config.yaml
num_hidden_layers: 10
hidden_size: 192
num_attention_heads: 3
num_key_value_heads: 3
head_dim: 32
intermediate_size: 576
vocab_size: 1102
hidden_act: "gelu"
norm: "layernorm"
norm_place: "pre"
norm_eps: 1e-05
positions: "rope"
rope_theta: 10000.0
rope_fraction: 0.5
qk_norm: false
attn_scale: 0.177
bias: "none"
tie_word_embeddings: false
parallel_block: true
extras: ["capped logits"]
init: "normal"
init_std_qkv: 0.0361
init_std_o: 0.00805
init_std_up: 0.0361
init_std_down: 0.00805
optimizer: "soap_variant"
learning_rate: 0.00579
lr_mult_up: 1.07
beta1: 0.95
beta2: 0.95
lr_head: 0.007
warmup_steps: 200
schedule: "wsd"
decay_fraction: 0.875
decay_shape: "exp"
final_lr_fraction: 0.02
batch_tokens: 65536
max_seq_len: 1024
doc_mask: true
train_tokens: 208400000
max_steps: 3180
dataset: "wikipedia_en"
Each number is 500 + 40 x the weight over the matrix's rms, rounded and kept within 0 to 999. Layers, rows and columns count from 0. Numbers have three digits each.

# layer 2 MLP up, 576x192, rms 0.122, rows 479-507, columns 144-191
486432502463493524460500558504529442472391474428515488510481516423533439452500458571450485487529517493530525502531484487531507537527466573504479
506501466480429469448504488534534499509455573493556491520526468465542480505519483464488548456541500558489417499527565528525505498515440465497479
507528460609505507486522446462543469560522515591518523534430529469501471492527482460500451554552485493497528540519516515533509431459481504457565
497462481484511511478531489477500533514536457428450508523477537561536497492547550604526497490478496580515581570440506499497539561490446455540510
518523572466555534501502512472580450481516512465522569465456444454440451497547473472483471503507498460441514494467514522492507598441517459560464
443559413500472442471569559478476535517541537533518500486525507453502492628489552533512525452528506564504483491519498540523528413466474484473478
480475565471491502476522479548532477574480462462417516507448469465514517529413505489549500521469407498524532517521484506620493511417446457482535
511531525484487510579475446461574508480500532426541508509531510520520449497500476504542506487539455520477491588504535519496567491428494500579487
423413441508405447439497475444422533537442469503468519483492536495530497421524494514488430463520488578499481400495469514471499456536517506536454
412448477439433504534493483469406504485499597453475494449497519487461553478484531429556488489531506481517507543534468470410471514487478521529482
511505541484533534478527537506516489518472463559462449556523503517554519494500567463475516566544516533506399573543502524534482462532482502524529
503486634449502535479441383536471520518493520577450540455566454508519425520501531505431463522552421519565507455525506563472482538491515434495479
468459505510432507527519445530435517505478503565535514482464528505508467511514481520443531431495525512566577547484439493488528438570521528556566
506571497483509505409515453485503464490493477499415508454438555572493519476533496449427523516531416456518558533501569499582536469543495510559503
512538527545466486594436554468506418455495629578483560458480488465462547462434476463489485540608524540493486435530541509541538485484528556424539
549488505550513448548492499514436467447499465458446474507500507477583461493539510474488504451491525469546515488499554536528529526581537467461486
534466488521511478471517468503508467530511477578557544531512575516476429511596505465475488459426502497532508530414511468463571548561453520544470
495406540546484484457534470456484520534536531476494506486456493526495378515547551524579548523477560511509519518524530438452528563554539494550461
532517578563510578505533529510540530475487515503519494515569421461440469491466508503429462516514547504542550550524410516444504475560499567532517
540432495488471499523509539481488508470476450484446495516491478475479464490498557506475494470508504528502514528527455519501447475558449499526548
481520517535505521518500505528520463434509505535473534456444518491511472506520473497521498460544495596462515529556466502507516500472492497470503
506475481527464470549518581512523559424423516510456550552483506468532555496485459506560490501528462519552519558478478523473483475507466492457460
538507524466467528525442528550432484479430546498453403472459431513431603504505533450574490453504541520526508543461487563568444499525470469481576
499466495517524520529449434470464524505473457614451515450435520505511488472456499483435549427494603492444492470416505530423491547486509476566404
499503521490475482509528496488494493547473525497513444488555513525456518515480508524488505489499525545570469606528508514522495547467491479546530
499532442489534513473514454555479520472486587476441495496553471467530487445513549531495449511566462472560479591536592564518482507548454460398461
573491495541568574497476526469481526504503526440489513526469426493542577505552461484462548466421520460457496514530513517559496483468542516429540
429509512420551514518468500484495517495525482491547512475529500551506507510484443461545620542495552491468583475435481469574451488507486481466521
480422463485603552453480451409516488553512469552491628598435456457484573472468528495456562489495520565531592469524465451533464471534578486491502
# layer 2 MLP down (transposed), 576x192, rms 0.104, rows 479-506, columns 144-191
526508507490421518513435438506543553521583448478479534502526519523542484481451583464575461542414546475484457446484484501525495489513511459475562
485506445514541523505452542472497413456394516480439489538550470541459528499525523503527486526542544516502564512487529474523478532512507526480487
497492470471523536521513516490480519524540492477528479466537534520525539515467525509471610534441449499531477506483528449502586464503506469495509
499484502497483436496538487464492480498474511516521496480511505509508454507454446476462510528519491464468479500585512492489549479547514570450463
525485519525395404435514449499507538466479487487481468518475487515520449405525501471576513565439517504482495474470463522469471473517481482404530
476512477545479478489561531375457460452513469541440535477458533438408479556425511500575565459543523469563490556526448471482419507496473483454555
525530537541540511528465507442501503553473484460545489529529437446464557474495543496485569532467517512544565482477495548406509498548508475558515
435564575506629528525505488475478501547456476514486516471531466432519444556510502529474515469512463537476495493454478489541498506529441534486477
562471552464551485539532524506511494479464460490520479498447528458517522474439536436498500530542569487517551544445540537529498467504521512526513
398495559524540512514505456517465481549519507504463480431443440443535541477543519503533497515528534482525468472594496447500552491435509423503491
494529539449489471477484527566538453435540503532401526505520564535568517567464560443502481517449512447462492481533537490535521488402556499504464
529519441477433522493539507513449533594463461498530467491491542401526427578487482514529528474523434456502488422531539428544539465456527468377558
566497491482469524396455462499565489490484494480507436492528510505450419522513447509445487556599451523431580517443545453505531548493600492500492
449525462545552458436528505498535478521470491502457455442502564469476494523504568518479463507505436531502512452479503482581527453568537420468476
549578442509487434557547556503470537457471449458501543510433506542477459469565513461603482535456455493526542523501532554517523525435484409530613
483481526442522558493457512486551511508485548559468565546524470493470487493462486592504434475519456435514489544498488558447557507473456421479472
508493539487465469547464515441534536534464444491447494463577483533480503483504457516541507553538478546453563491431559560524454447416521480511534
532557558525494453517505493507543451514401508541509496444465517521523542550478528376557497451496493466482460533522404521504486463412503504480526
511522465518513451487472410487490505552434518474465465488497506491470485485488492565617564452440547553503473518457514516503550536491490518462537
429546492495552485465473504561548519530509570462526518539509567553551535466534423536455483466457547499522403415505503484494489475530522532550462
509443469474481445515445570520519493485550535499498534499510543420525454433482522512587499505450502545570559432499497492498502534453517524512474
452569495464484492460511471450544497498569492537538452478555528538512389481494521506492545475512494461546425503459483471465472481516501536501497
475408559540528509438422542474512489453507473466494438491520483424507495510505548463520484476494568463511598472542486536478506563512529487470516
549589529544465496495416497470480447455455525519475545481517481441539496481451467478471438489436490378471484546464514477578513477542522504545469
511504585535539556482442474519544511445512555537547426483530555508570527538535501501508425428526475512493512547436452538484483459490528561440529
469472523486496459516479501474434548509561468420477487502523425536502514483521441500480464497497474489510529468528470415513464441522490504504529
495543517512559472536520551457505501516462544561539519545516469496490464528551508475514462488527476483452431519416561464486502520485513538532438
473458439525503537463447525536525436492552517560528522463604491514511505476535529482483513441495474494521502513544480513425471492525462480477529